config.yaml
intermediate_size: 128
rope_fraction: 1.0
attn_scale: 0.177
bias: "none"
tie_word_embeddings: false
parallel_block: false
optimizer: "soap_variant"
lr_mult_up: 1.41
beta2: 0.95
warmup_steps: 200
decay_shape: "sqrt"
batch_tokens: 32768
train_tokens: 93660000
dataset: "wikipedia_en"
Each number is 128 + 32 x the weight over its row's rms, rounded and kept within 0 to 255. Layers, rows and columns count from 0. Numbers have three digits each. The size before them is the row's rms in percent of the matrix's.

# down: layer 5 MLP down (transposed), 128x64, rms 0.228, rows 93-123, columns 0-63
# gate: layer 5 MLP gate, 128x64, rms 0.395, rows 94-124, columns 0-63
# up: layer 5 MLP up, 128x64, rms 0.362, rows 94-124, columns 0-63
down93 101:161121136153112151158050049130134104154112115217101099130161147175130103120119129117132176158145095082138121156120151149014049108129129093130133114138104135138141107136146113111113167125130146
gate94 101:147125159086109139127134077104134105117060125197143157096108157090107104155125149132110147121143123166133161133102133099079203084197090199099098126103184122113129069091117073140118136149133158
up94 098:089149190182111119137116158110089123109085166122126147071103108097105131144168095108091164148160126177153205139128119085097109110134137091062157078090135148186135132145195142164104109154157146
down94 101:185146082055128161087115095121095114096133060169137055122146129151116124121132102145133139087054144130139118075129089132101204131173091195116112082132110111148121124126172144106140150108131110
gate95 098:166125095157115183074119142128096128076131133135150164076095116131196138110154174125126140075104193158135200117122144158151133100167052122106170084165108132104122140177125136099103115098151175
up95 096:147170085100139148160091137104117130166137160118162143137130136116106136089096100101093045160122130133164154107162113078123129114093199054167115146144182161098118039100129166162101141154123102
down95 102:123161160063113149113185168113118122145135114196122120138146086073145076093120097094069120111165167166125169097154132058061150155161133147163118116139143213126147116150139135154134102139103104
gate96 101:086126179062136115179137119101182140161128116131118110079133049093132123113169158151195136131163173137108066119169129092129095145103162192168101130168133095175094156130147164121145136167126127
up96 096:162126162137143155094164152173082148078106096103176093144154099162156194153148078099121127107115124085180100096159074124137122083149082080088160135115120131106118191131127152118135162203156111
down96 106:100179125096096144140074109220114156189113173160164079138143118142117184086178126122086112137118160123151138083120152108110136179145100159110114097077088128137163054123149168139118125092135131
gate97 093:131130116153088082080107145139132127070147153121214141130161153098118119142147142132154191111137113095201060090061189119177087167119107126137150141143123136156125096097164123128144151109167176
up97 092:094058121110139130132133139157099095156134142099094180090131140126140160105104144121164092126157107096169135077146102111061160132125092108148137155127192113096172095128164187162111155061200081
down97 098:110109182137186199100125083129185134151110094136114107102126161157123100112047151145114032138101115167095169134190143125105098086127094148113140132122121092147113125078161155174114100142118116
gate98 098:120040105140099111126153112107138137060125150133151076127087171098147115121172096132192129156100130126169182088119149132071110134106171145153151138088137093152162044151157059119120133130147134
up98 081:152186107119194139169105125115126162159145111135138134113096128139150128149146175120077177124181162099057151183109154153193112094131132134029148151163143152106170152150114118119104119091082130
down98 092:161172147125090092093165175139136102155139142164121027089145167089141160127159102123135108132128061182123118072153136140108124102135133169168132111083078113133132095107174061109124171142162118
gate99 096:099040170126116050132130143079107154141171187107168125099090117079096168126147150094181103079154111098118161134129121083131074174106085161122132179135146151097089132126098119114137101112146118
up99 111:152128097139115117170104134202120141151172157130083115106108113117122088133129116115123140095132156156201167142078132137120139103150168094105151158111102129146082111108177083088106230137140044
down99 098:149151144152109099083125186104136135102144135123130087104117096138139099188109139140125056064162095112179165130115131130154169122089138147125080185143118118063140063147098153099095123131038110
gate100 091:176123157131140106142137165162150167131082207083087148109132056162100121136084121143120145139121195173139123128089187105127103150150185118134108140165167190111134116091123137166122202101142120
up100 096:114118102089193125140161109094101149120173130184179102159177077151117107137054151121161084144121100113112105149145085122131142086059093091137143152088122077131096084155173148115133095146122072
down100 101:131112152146118160176118165125120159163133099133102134111047143091153140051117125093114103126151076108134155138141055100117040135120078110075128181066093088132165092132114138116123125161138132
gate101 102:100183182145155111186129161106138138094137151144120112090115154131201125132127120215141201145154101108127150174144120168108098098075165122115108145137093146162100075110156068114157152085108110
up101 092:179109149119143110104149125125147104185164093151084090187171090095144161168144147135169102118109132171083122172118138126124133124155153111148113056128152198111071107199163128179096099139122086
down101 096:123126114144176170101154148151132161145136101159164063076124098150154116119057091059140144125125106174090190095112114109066089171093157166152079167106095111131108109110115136094186116126117143
gate102 086:075093126125075068143130099084142073122118115137160128115090142122217070146119100110108098157109175156087143135130134115088154178090137159119119218106121141137083131128117083116116112147182157
up102 103:148198090136137184139175138131086133118154115128148112107154141143108190135158104110115144104106064130115132181152134106106194104138155137122176085181154124201197135140165105131067153157106103
down102 094:126117132150126152129123129112119085151131108148153092146120102184149072149072159211083108152207171093125151118127155135137041099168103106094125162112137144078090113087098077102147098123123151
gate103 103:139151166166126056117097142093149160113184096067131086108133167151147090133112132169124149142108093119077123120136183148185120070115140149157140163186150188167185142139157147080144139125087108
up103 106:168101130150145063120165100114094087168146125094121138146104137096149126149077188104117141092085157128127124136081070137090153100089138130063074094095131203123102095063146128131100113105076124
down103 098:118155126162138135096136116077066198137134134135098108109202146149178168173156148131124122110133130089078181171126107145213120126109095145183166123145126181123149125177108069138121147139092107
gate104 105:182148111152173162118117098097120084164143192156151158185123130170149089086139121137119197071091167146159131173140129173074092135121080148121126146082138161121122137093099088118170114151087173
up104 099:112141132129108133096147125080158149104081073118126114199112121198171185153127098129125106128155108168091102155077104127176126139141134107099102197074219152142150128158130115159145076149111122
down104 101:164134134159148083206146121141071156139135201085131100141122099100136119112118184092058187097106116096142156074125203132118112120128086124145109153113102154106071104138180142110156108133097127
gate105 112:089103113158164134139173173133080126155117067191123152098143117223126139152128123120111158111166122130115110134147151172040125097115070141071104081109127135116106114156163147140151165074140099
up105 107:181118123155121112136181065162189165113130132156123109132128142117096139107163175159134123144150114153197152115152109044120201152155142174140115146183086137160117085136144105148168064141139158
down105 102:129116148084127174133114078147142117100111161102128106150135080094142136149132105125088081142130128141086150115147144086142111132122192146178192198115172079131226118215142141118151141148132111
gate106 084:100088091115081086066158108163152126181078162103113112110150126085117115154149217154117099113132096087135109119128128106164095160150142176127099159188109099169150127140145166104187132110102187
up106 116:147104103123125156168130114124128116098049091159131123102189116144122179096136045090137139091126192127118173096132104137102122130064123164155136091094149147115117120104108137187059140060148143
down106 107:206171132120115112184118154115155170143093136140173106116127104094156154149127134024109145159067129169146091131164133164096125057109156084113104133123155154099124081135122095098082167120115140
gate107 103:083168165138121122123099108098127109176102139138092092167179136120148101135123147146088103157174145168045088142112110120127107120139096127095084144084181075139111057178143158110124068121157073
up107 090:085145108165093128131122148151130167106145111142102130116143139153136178201068165127142095139109103089140095147195186122217107143156197124138117108185150114113089131142157113103189118161164127
down107 095:136144155144132092105176133114131090116115165145114151195132109092062094145140202113083146160138130137139085134118140177128103095143132100098123158088183129149139096199150183124127158071124049
gate108 114:143126132106083152087110072139094140060050160169192122098131088111131110138086131145093166118120133115151189185092171137124083103134144147083161150134137130118150151095132174154133171143085183
up108 101:174142135167138120176108108116134113143088091091130109152125078120150158087107136149208135069086134130108098165094148076136141116114120161063155129115081181167102112118095138129050142161129194
down108 098:137080110146176117152140133043116198091152099147206116117109102162129130145144131187116124139106117126091118085114156103204104152079114121099121155172148154118108132108142073154140111128104053
gate109 110:130094085072111176120097116111057132137105095139117183102135134123121068120143047100128177123163112147091143135129143114078121105171122062117070120095167209112100122102134113157136114104110157
up109 093:122134112119082140099075140125106085112154080167128127121152158135114072149156133131065092104142119170098146137137100139112131066199171050081130087106193133108096132153176125094100133091175134
down109 095:128102107112136134101101111054081125113123138104030132157106150135105126092130075116139147099149139103141106193112179131120171152129117118096126095210135145136091133106105187112186068156164121
gate110 111:122119119112141106143102118120151116120138077142133108191126131115116114121078115074083158255140096122084132120118143106106133069073081095114114131114126056134148161098089107099125064143113116
up110 101:138099133123192113109158086163107104102089089087137160170182083128200105102058099108095116144174143164131149124109157100097167149076147121143168143090151101161147094096131094119129159114061108
down110 099:150125065126139146094098170088096149126167186122143043159110142118117150062183106102102148140137119051155093130147174145105130115128124113095103100145093158120123149140121142134170074146204164
gate111 112:090062109172107125108094176171109129111134113116165109187139128131131169110142145139142171155128121100107134128108081138149137075191145136104193157112162188149148094073100115070086195123140167
up111 103:124123175128173117098126098082156130120034161156095087123102121133099167120196118101161116119133150140120126068162109115114157178117182117112120121093094144116144095096158051123099109172069164
down111 102:120174155158163094165135108158101152105191109179160072117118093153149109228174119126131112142104159112117120114109131133034135116104159114104160123101182095186103143084136110126108168125138127
gate112 106:131168102152095116142073059104117196173073141133116109117160054108101168130140109130141150130112118145133076153083158102120138187139192153143134100070155159117146049132135130119142164132131088
up112 116:137053115109157161099176142166145148119116124135154164122132135205097172135140106174122169138125089101118147112174050111153075098153071141125086157140103119157130143131208137074149146089125125
down112 109:199172162118130108183160106149127143179103116171206074108136116062091155068143177122150141111169090138104100110145102091120140117150133158136152079081152109122177086159136122138122163106108144
gate113 097:116158068116128103178082143121156112078072124122155117087165132097144100113087110156122149121107089169086067096172151185119188138140104136166121124119136074144111038136114118167081110118112154
up113 106:136133077142082080151133092106093104091132142101074063120061182140119140126078139123147134141117100150094113142154133176097133046052065144167096123097153091092113148125139131125126140139097094
down113 106:131096155102131143113095145206098101121103128106133211142147168143151079120128144162146157147180141132153118086140056112135150187209154081128121162104085162140164166096138146153177145132112114
gate114 095:148145161143081143112102111089127023160135103089111117130110146123170113167142133132105149142149105169179108145155141133112167092115119076122107135179142107132135142085112182157201168109216116
up114 102:188116105147171102118085124135119138169138109119145150151158132132105191178148194161135127129166141088099106167152177051149127171175126182137143165068074136126116080162078133151106146134119111
down114 098:093157226158059058150120150095105145139108106122152178130159131126150099142122165130129110156116079133129129061134148097104147143151122144143117066158111108163117095124086065109058155127146150
gate115 097:143118052138131107159104121107088071085137099152123142172176166150127126047150118086094131153106158155139147092186105120095181079121085154163151124106159121109143156163141103097147101052126140
up115 092:167161183180155086085073058173133096142115165150122211156181162132074160156126113177126131172087139128136080127134147150110120152099108135136094174103112092104142113157097112129154084123125144
down115 096:129127114096153137139150156151187141162124134189116086063099136083210125154112168155108113141089092137102145159130086097155143183148165104073153156087090137138110156091145188124091143173093147
gate116 107:084084120111152176123170167171191146109086095197147129112147096079103121123138148065195127112136114100146113119134144135128157113183122185165101160146149150145124097061157104130168106112171166
up116 102:094126156122159160139098176121134098104153100086137102105144069153094106134124151116144068188118105086102157144095142141153141146128133129121140069086110063074138127180053120139160148164076061
down116 097:118121151150123101179155226133160148098132112139137083123161098159074105138187134155126108099098122112104131146100125098164131155162108099190104154139064118119164072113170102105093095133142203
gate117 093:080114147154133108115118112110135110140146133142189048193139103147134138118082117134108116121099134106136130174133133123125144099145063131082101139098097145147147094178065178232110120075133085
up117 094:121154148060144093161068147108121108132109104074090114131130135078156072147162124137120152108108142108167176123195131091160138091101133120111126150119104119154092084085167174077175181062123096
down117 090:106125131133103183082145134135096177128160130127154090209141170117167164178150086161118131156149115166128142150094132128101159162166168140115133104083132216109182149172067085159115107101123135
gate118 101:097130220178176123112142113135100128086095123139144140104048183118123099120106095097158185125106121164093103110127118122137068145080117130109093150119165147114186136070166108127141157147068108
up118 100:081079154104165161124120140121170167113148143112144121142086118087079134088137156162105148123177118155181161140176128158142109120068168134137154170155146140089071115137064168126103117206085175
down118 100:158139123168134151098136165114070130182190142136145162106090208126162098147157142161114055119156120194128092128091098175123101111126112165155157148124125169116074172103095111089120180151144122
gate119 099:156174135207092143161165093060160139129142188154116064100079118096112129133088127113164106115087070137143153165133106104093132160101131139110151110123139100092068069145115062118109113104117115
up119 112:092133088100124095093134097110109088136061101141105125138161121034137076129134135094131148070111147098158131098136111056143096126187116068144122122156190129089096181134115140124122098093113083
down119 109:070141135102137176060095132125138139108134169168104122094184122095099215160161117135144121119135148116157166150095082100174165113131159109168136149104144091158187073127123132158130070084085128
gate120 117:148177121129061047097144112093078111174106127118127087136114177125129139077126120176134191112123163150134094169101085171184124142123106137110105167127170115118152141050136080161086124125109132
up120 108:114059098093168141182139127179141142151143129112147138108154119103107043105128097172124093127184125067148144083153173141078146108144173092147121171157090118117155154116098146130199095096165131
down120 101:118134091144183176084168175106146165170193151115119159171116134119143205115134212062143148127114098155132116060153136150145120128105171138182111124108101134115107099158118121115106160141181115
gate121 096:130145118134115151158167145178137096192148119132126159095166199137096138136059102090133143124125120104126152121118092099141189101131142047147102129145082132092081115115123191128126139209130068
up121 092:159069145102177096180114122118148130157086117151130050141091133133169080148120094172202141079099148109122131147087157156087140105149154157116181139094075083135140111169150087145169093103141128
down121 090:153146194106127171142121103122148129110094141083093148109092096073161174189118104115158128100176101122133126077127169124152113083129205177128080141121166162082152112185167120172106103147111161
gate122 097:141131115165142088055132134098100110159067162145121124144121166160177141145112126127087179086110133124061187079090118144162150133137144148150112183126135158144045139104076119135130118174083085
up122 101:166140120135139165194098154092181159103076106161155114182207110165099166187134154132126182143124188145104120146107162135118157205156115125153141097143162134102136107087107134136140103176101113
down122 096:144109173116151129127169080139074094101123100104105135117155131083111121142146053152134103073087079143109126137158129074138148123038131143092129142095157132133126178157104150114060179191105110
gate123 094:140185158118150079135217103123126092150152085156172140101149123175124082083145162084103120070132104093104114101100103156104127151111127089092106121114104196135127107104131044159165125163136118
up123 101:080145118110102092121122087185116143084156094100138118102122211090157114117132185120111151124159156110168148125176152170031116106124142114152105095086130123090160148103198134123119165135178122
down123 097:108169093113107153152165163103115153126119156136104110180100149118114097187114089187105073196176111131139171137121136114219179101168135128149142112149166142150103130146120156177089107141166072
gate124 119:089157101098122102203133084115112212124094137146167113111154126111096139106149135145172175137149130132155144142146175129094114108201082090146123159072148146110090130151151124178090084150193098
up124 099:167106128118124164110105157178111090108115113149132132192104096104144170163128126100083109108124127191100096113160115134213165159135132157154077036131109094121085149121131099173114117139099193